Part of a small language model's weights: 5866 steps.
Each number is 50 + 12 x the weight over its row's rms, rounded and kept within 0 to 99. Layers, rows and columns count from 0. The size before them is the row's rms in percent of the matrix's.

# layer 7 MLP gate, 448x224, rms 0.071, rows 393-412, columns 112-167
095:52 45 50 45 61 58 48 41 53 57 53 41 50 46 53 29 41 56 45 46 36 45 19 41 48 40 44 48 36 50 39 53 43 47 59 38 52 58 45 53 56 59 45 67 48 51 52 51 89 60 66 56 40 39 60 46
094:44 55 42 55 86 42 52 62 45 40 32 61 59 35 29 46 67 64 38 48 34 53 66 49 51 52 38 57 60 50 44 57 54 48 50 55 35 55 58 59 50 41 52 45 61 43 45 57 39 60 59 57 47 51 49 60
090:41 46 43 51 46 58 51 44 53 44 51 61 62 39 51 51 48 47 12 40 45 35 30 70 46 54 41 42 25 55 42 26 51 43 32 66 62 37 60 41 61 37 28 64 74 53 57 48 40 33 41 43 45 79 68 70
102:46 56 36 41 61 50 45 52 37 49 48 68 65 54 37 42 50 53 54 45 63 47 47 55 42 55 39 73 50 51 44 52 46 31 35 48 41 75 35 55 55 41 40 58 64 51 64 57 23 53 63 60 45 69 76 31
103:54 37 61 54 65 62 48 48 46 79 36 56 44 54 55 63 59 56 49 40 38 58 61 49 44 56 61 60 73 43 45 60 50 52 32 60 46 81 72 68 58 43 35 61 59 45 54 42 47 19 58 49 49 63 60 44
094:58 21 57 78 46 33 26 48 70 44 46 62 55 42 63 46 59 31 48 64 57 39 42 41 50 53 57 41 58 51 49 39 48 34 39 54 63 45 64 65 39 63 53 35 59 48 68 39 36 35 56 44 45 51 46 40
101:60 66 58 55 85 45 56 38 48 48 30 32 55 62 34 45 52 68 58 34 47 58 61 24 57 50 46 50 35 25 64 55 46 75 45 53 50 45 54 67 55 38 57 51 44 45 59 49 45 68 53 25 56 53 41 23
108:56 47 51 39 40 47 45 45 51 38 43 56 61 56 54 51 23 66 34 58 59 32 37 42 28 53 42 49 50 60 53 30 24 58 42 58 71 46 38 56 46 74 52 87 64 56 38 43 45 35 38 42 63 27 55 49
101:53 26 55 71 74 52 41 54 40 64 34 43 56 47 69 57 39 46 63 50 33 59 50 50 32 60 53 57 67 55 68 41 39 43 46 66 35 51 59 49 44 69 44 60 53 39 61 50 66 34 61 43 60 52 59 37
093:57 34 64 65 53 49 53 60 53 42 55 73 37 23 59 43 39 58 62 59 61 41 36 54 37 42 31 35 48 22 37 33 21 52 48 51 53 39 49 35 51 84 59 28 64 60 55 43 49 53 61 30 45 40 41 61
099:44 33 41 51 49 45 40 33 54 54 57 45 45 45 48 64 58 38 52 74 33 65 51 64 42 48 58 52 60 53 73 53 40 58 44 60 52 48 72 67 58 48 40 34 69 63 63 44 31 43 47 32 49 64 48 35
099:34 50 47 44 47 45 50 48 34 55 40 60 49 40 38 52 55 61 32 48 53 37 17 46 55 49 49 59 48 41 25 48 29 49 55 37 52 64 46 57 78 51 50 45 62 30 63 32 52 29 25 59 10 52 63 43
107:50 64 52 46 59 44 43 31 50 37 42 46 59 53 34 66 47 48 51 35 46 53 38 57 20 49 32 48 49 39 57 53 54 53 47 57 32 47 38 27 54 63 40 43 36 29 76 57 57 60 68 63 27 65 37 40
096:49 21 24 43 46 36 40 63 54 55 62 49 65 56 32 47 52 57 56 40 44 49 56 29 56 28 63 57 66 53 52 56 38 30 54 48 54 57 41 40 52 34 34 54 47 42 50 56 59 45 48 43 31 70 47 38
100:34 50 49 43 47 21 39 52 31 65 54 45 43 61 36 42 48 52 47 49 57 55 48 47 71 58 27 67 50 57 22 52 47 45 53 43 46 48 22 58 74 63 30 59 57 31 45 70 42 45 51 42 58 54 67 33
096:43 47 66 23 41 53 58 52 48 51 67 47 63 40 42 54 61 27 38 47 36 52 56 63 50 49 36 60 67 56 45 32 32 37 48 44 58 53 49 38 57 66 36 62 65 32 29 53 48 36 59 54 52 30 49 52
100:59 51 62 64 50 67 52 52 40 69 63 72 75 63 42 46 61 38 42 42 59 50 44 47 38 30 55 46 43 56 64 38 50 53 42 69 44 41 26 59 61 49 51 45 49 46 60 74 48 61 37 38 32 51 58 67
098:41 39 65 28 61 48 78 33 66 63 29 65 53 52 36 50 54 39 64 34 39 41 58 56 65 63 58 52 38 48 22 37 38 19 38 33 61 58 49 47 62 64 53 51 47 48 54 26 34 51 52 45 52 39 72 71
102:51 55 52 67 41 69 37 19 59 52 53 64 38 43 32 39 55 19 63 56 43 35 58 42 62 54 54 40 59 33 50 54 34 76 43 63 42 35 57 63 35 51 50 39 49 34 45 45 64 32 59 48 43 44 58 49
102:63 48 54 69 45 50 32 64 45 57 48 48 49 62 64 63 40 42 43 56 67 53 48 50 56 53 63 56 45 53 43 55 47 62 40 70 51 19 68 59 38 34 46 40 45 57 46 50 63 57 70 52 36 82 41 46
# layer 7 MLP up, 448x224, rms 0.0724, rows 393-411, columns 112-167
100:29 48 60 41 48 64 61 44 67 39 40 80 50 40 45 44 48 56 44 74 60 48 73 68 48 40 54 44 53 40 55 59 67 56 27 66 36 30 37 61 60 39 50 38 56 66 45 35 55 44 69 56 44 38 52 47
092:50 35 66 42 41 66 54 45 44 44 60 59 42 47 44 72 48 24 32 61 54 50 50 88 53 33 43 60 67 56 65 19 52 54 47 34 47 49 23 47 51 56 49 33 38 37 48 43 73 41 63 59 45 44 35 63
091:65 46 62 44 73 51 47 37 59 55 57 52 44 68 14 42 46 44 48 40 48 61 40 29 61 34 41 70 58 43 56 49 67 70 35 50 70 62 64 38 32 62 58 35 51 52 57 57 50 44 61 43 39 56 34 53
100:51 55 69 43 41 38 44 58 56 48 51 47 46 31 20 58 49 72 34 64 45 24 66 53 58 58 68 68 33 37 68 48 48 43 54 44 63 63 55 56 63 46 35 56 56 32 18 35 44 60 42 43 49 46 42 49
113:43 61 56 58 51 51 61 39 55 50 61 63 38 42 49 45 50 48 50 37 60 55 52 38 50 42 42 33 50 35 47 67 45 48 43 49 37 35 47 32 41 65 61 63 58 69 40 49 50 49 35 61 31 57 56 45
093:56 58 58 78 38 43 45 53 82 54 34 46 62 43 65 69 51 43 57 32 62 58 52 45 43 60 51 46 47 31 68 42 43 53 51 30 52 47 63 43 69 51 59 42 46 49 77 39 52 48 59 63 54 50 63 35
102:41 52 52 66 77 51 41 32 47 54 58 38 34 60 46 49 39 46 43 48 37 38 58 44 33 44 68 54 60 43 48 45 28 48 46 55 29 40 54 44 45 55 57 43 58 60 50 35 53 46 40 46 49 70 49 71
105:29 51 52 68 50 65 36 58 52 67 59 54 55 41 56 68 46 49 67 31 61 63 25 52 65 35 57 31 35 35 49 43 44 49 45 47 56 57 55 46 72 61 59 32 40 44 65 45 55 42 60 60 40 65 78 39
099:37 54 62 59 48 56 61 54 56 47 25 58 72 45 45 67 30 61 37 37 40 68 46 56 35 54 64 46 68 52 27 57 40 30 51 62 20 43 62 58 46 47 43 63 71 45 57 50 68 57 55 64 54 35 36 26
091:59 57 58 71 38 50 47 53 39 72 48 36 39 56 30 44 60 53 53 58 55 56 27 48 59 59 42 46 62 53 46 47 62 50 31 61 49 23 55 49 29 41 53 55 55 40 64 51 58 61 43 39 59 55 62 42
098:55 49 60 64 41 29 64 24 23 59 32 62 46 33 45 52 42 60 40 40 49 24 49 52 70 39 57 52 53 38 50 76 50 47 51 61 46 68 41 35 37 56 38 54 32 47 50 37 35 45 39 67 37 54 44 70
096:58 65 34 59 47 66 74 68 48 49 50 53 41 58 39 57 63 19 60 63 68 65 57 57 57 44 64 48 50 63 53 63 46 50 46 46 60 59 52 68 43 50 42 51 59 59 34 43 55 49 60 69 44 60 59 50
101:66 47 40 71 43 61 46 52 58 59 37 56 32 47 69 41 48 37 35 44 60 67 50 56 44 52 56 40 41 37 51 51 53 45 60 52 41 38 57 49 79 62 53 52 50 80 61 32 50 40 75 59 60 37 56 33
099:29 68 33 35 60 46 60 67 44 68 68 52 53 43 50 47 40 53 45 62 55 55 68 57 54 46 43 58 51 58 71 48 35 24 51 34 33 45 44 60 65 46 64 44 52 29 64 49 36 51 44 63 44 70 66 38
092:54 26 58 54 52 53 47 44 40 38 63 66 41 33 52 57 50 51 62 46 34 39 55 40 51 33 51 25 62 26 57 48 34 25 37 38 45 51 37 47 55 51 35 56 34 54 44 44 21 58 47 39 41 40 67 60
099:32 60 60 43 59 70 61 46 48 38 65 56 50 22 66 69 43 29 34 39 53 58 71 41 60 51 48 44 56 54 28 56 61 63 62 35 37 40 60 23 55 47 60 54 78 64 25 62 49 58 57 49 64 30 69 84
094:41 55 42 66 57 60 65 50 43 45 33 74 38 34 62 43 41 60 38 54 54 60 63 39 69 36 45 52 78 36 44 23 44 58 35 42 54 32 71 44 53 66 58 57 42 37 52 57 47 42 46 43 52 71 32 58
096:46 39 33 65 71 47 49 54 47 41 81 37 37 48 48 41 31 42 37 56 74 66 39 51 49 52 36 45 54 40 69 51 49 58 71 54 45 36 50 37 53 46 41 39 50 47 60 54 73 24 67 56 62 69 38 69
094:61 60 67 33 32 65 67 54 24 67 46 58 48 46 67 56 52 58 55 45 60 31 45 58 37 60 73 61 61 48 69 42 48 45 45 54 42 65 39 48 51 48 45 46 52 51 33 68 43 47 44 33 54 32 59 32
# layer 7 MLP down (transposed), 448x224, rms 0.0581, rows 393-411, columns 112-167
094:71 65 40 49 47 63 36 59 58 58 36 43 55 61 51 39 48 51 53 40 54 48 40 63 50 68 45 64 36 59 46 41 28 42 44 26 75 45 63 41 45 58 45 56 69 35 53 48 39 45 52 64 54 43 76 67
090:56 48 43 62 45 49 46 49 44 50 63 27 41 49 49 55 37 45 44 43 53 51 45 20 51 49 45 53 29 39 31 53 25 28 24 26 41 45 66 56 61 43 53 50 73 66 60 42 43 64 43 64 38 43 48 64
086:42 42 45 59 42 43 53 48 34 35 63 47 72 40 44 38 27 57 36 49 64 54 40 76 44 43 44 33 45 80 55 35 37 35 62 53 56 52 57 41 60 42 38 40 53 48 51 49 45 57 44 57 70 59 47 51
102:43 44 67 74 60 28 61 45 55 60 54 48 58 44 61 45 49 42 51 42 61 59 47 43 49 36 57 14 45 46 57 49 54 55 52 38 60 46 55 41 43 66 64 58 45 46 60 60 53 46 99 61 52 55 62 37
106:37 51 34 43 37 56 60 44 68 57 45 48 53 56 49 39 54 50 39 27 58 42 64 53 55 74 62 59 65 66 44 66 51 54 41 65 34 60 58 46 42 32 64 46 58 53 50 59 57 51 52 31 56 51 72 40
092:32 65 36 48 56 35 62 62 40 76 47 32 59 62 45 30 44 59 63 66 41 57 67 55 47 44 58 45 58 44 45 47 54 35 41 66 47 51 36 49 52 26 30 69 51 52 37 24 65 51 47 75 42 62 48 51
104:62 38 34 33 28 70 68 66 65 41 45 49 25 50 25 61 46 58 54 62 23 70 54 44 40 50 41 50 44 38 56 59 54 31 43 49 48 46 65 65 53 53 62 40 48 55 32 61 37 46 49 57 52 53 51 52
109:42 46 41 50 82 58 45 30 62 52 35 42 68 53 59 37 70 64 41 57 57 49 48 37 47 46 38 52 54 67 64 59 57 31 57 46 26 39 34 46 60 57 53 54 59 51 55 26 59 62 44 49 60 58 49 65
100:63 41 48 47 54 46 69 39 44 26 50 73 42 47 48 53 44 46 55 35 69 58 40 33 58 45 51 57 38 49 52 45 51 43 50 70 44 55 58 43 49 33 54 46 43 50 52 49 63 13 41 40 59 61 53 70
093:55 39 42 47 62 43 59 47 50 28 81 51 61 47 46 37 46 58 44 42 63 63 57 64 56 49 47 59 59 47 57 66 51 52 53 63 52 45 56 50 47 69 42 22 30 19 26 45 44 47 54 44 46 61 50 46
098:47 63 49 32 43 63 70 60 76 46 52 43 66 54 62 67 35 47 66 66 37 63 36 36 32 51 60 59 50 63 40 42 37 61 37 43 44 53 34 71 60 58 66 30 52 45 50 51 48 51 53 38 71 47 69 12
098:35 52 42 60 70 63 58 57 39 53 42 52 37 52 41 65 57 53 47 41 59 45 35 50 37 46 43 58 53 36 51 44 43 56 49 54 42 42 48 49 51 50 28 39 31 62 54 61 27 57 43 47 45 51 62 68
109:41 46 44 31 65 46 54 75 46 32 56 61 60 55 34 69 42 50 49 42 50 22 19 54 42 47 43 67 61 48 78 63 62 50 50 49 58 60 91 38 55 39 49 37 48 53 29 69 58 58 66 68 48 47 61 71
096:33 74 43 46 36 49 85 53 59 42 69 49 61 72 26 44 75 56 46 57 38 33 39 33 38 75 51 61 50 48 45 46 45 42 35 55 61 54 61 44 50 26 34 48 53 72 47 52 60 52 58 72 47 45 42 62
097:54 50 59 43 57 27 36 72 50 37 60 42 65 55 49 44 37 44 51 54 49 64 44 57 70 75 25 47 59 52 71 64 55 44 37 57 67 46 41 45 49 46 51 84 84 67 30 38 42 65 56 52 39 45 52 60
100:56 65 59 58 47 43 61 68 74 54 38 54 43 50 32 34 69 56 34 51 53 40 73 15 37 29 56 34 76 41 53 66 62 58 56 46 74 24 52 72 36 42 36 32 43 44 40 34 41 53 52 62 50 40 68 55
099:60 32 33 73 68 49 39 49 40 46 57 23 57 52 53 67 46 17 53 39 45 63 52 45 49 47 59 51 73 57 49 56 51 48 47 56 55 59 57 57 33 49 46 41 42 54 56 31 63 40 49 63 67 73 53 55
092:21 71 50 33 41 43 21 42 55 79 47 50 57 45 39 52 46 45 39 65 38 57 56 55 74 58 52 45 59 42 49 32 56 59 49 43 68 63 48 39 51 39 36 58 61 54 41 37 46 41 48 40 40 46 33 42
098:39 69 51 66 52 40 64 59 68 44 61 37 55 45 38 54 31 28 61 62 65 60 16 43 35 43 46 62 49 40 35 72 55 36 29 59 17 55 57 60 42 57 65 48 71 53 46 36 67 60 61 60 31 59 66 58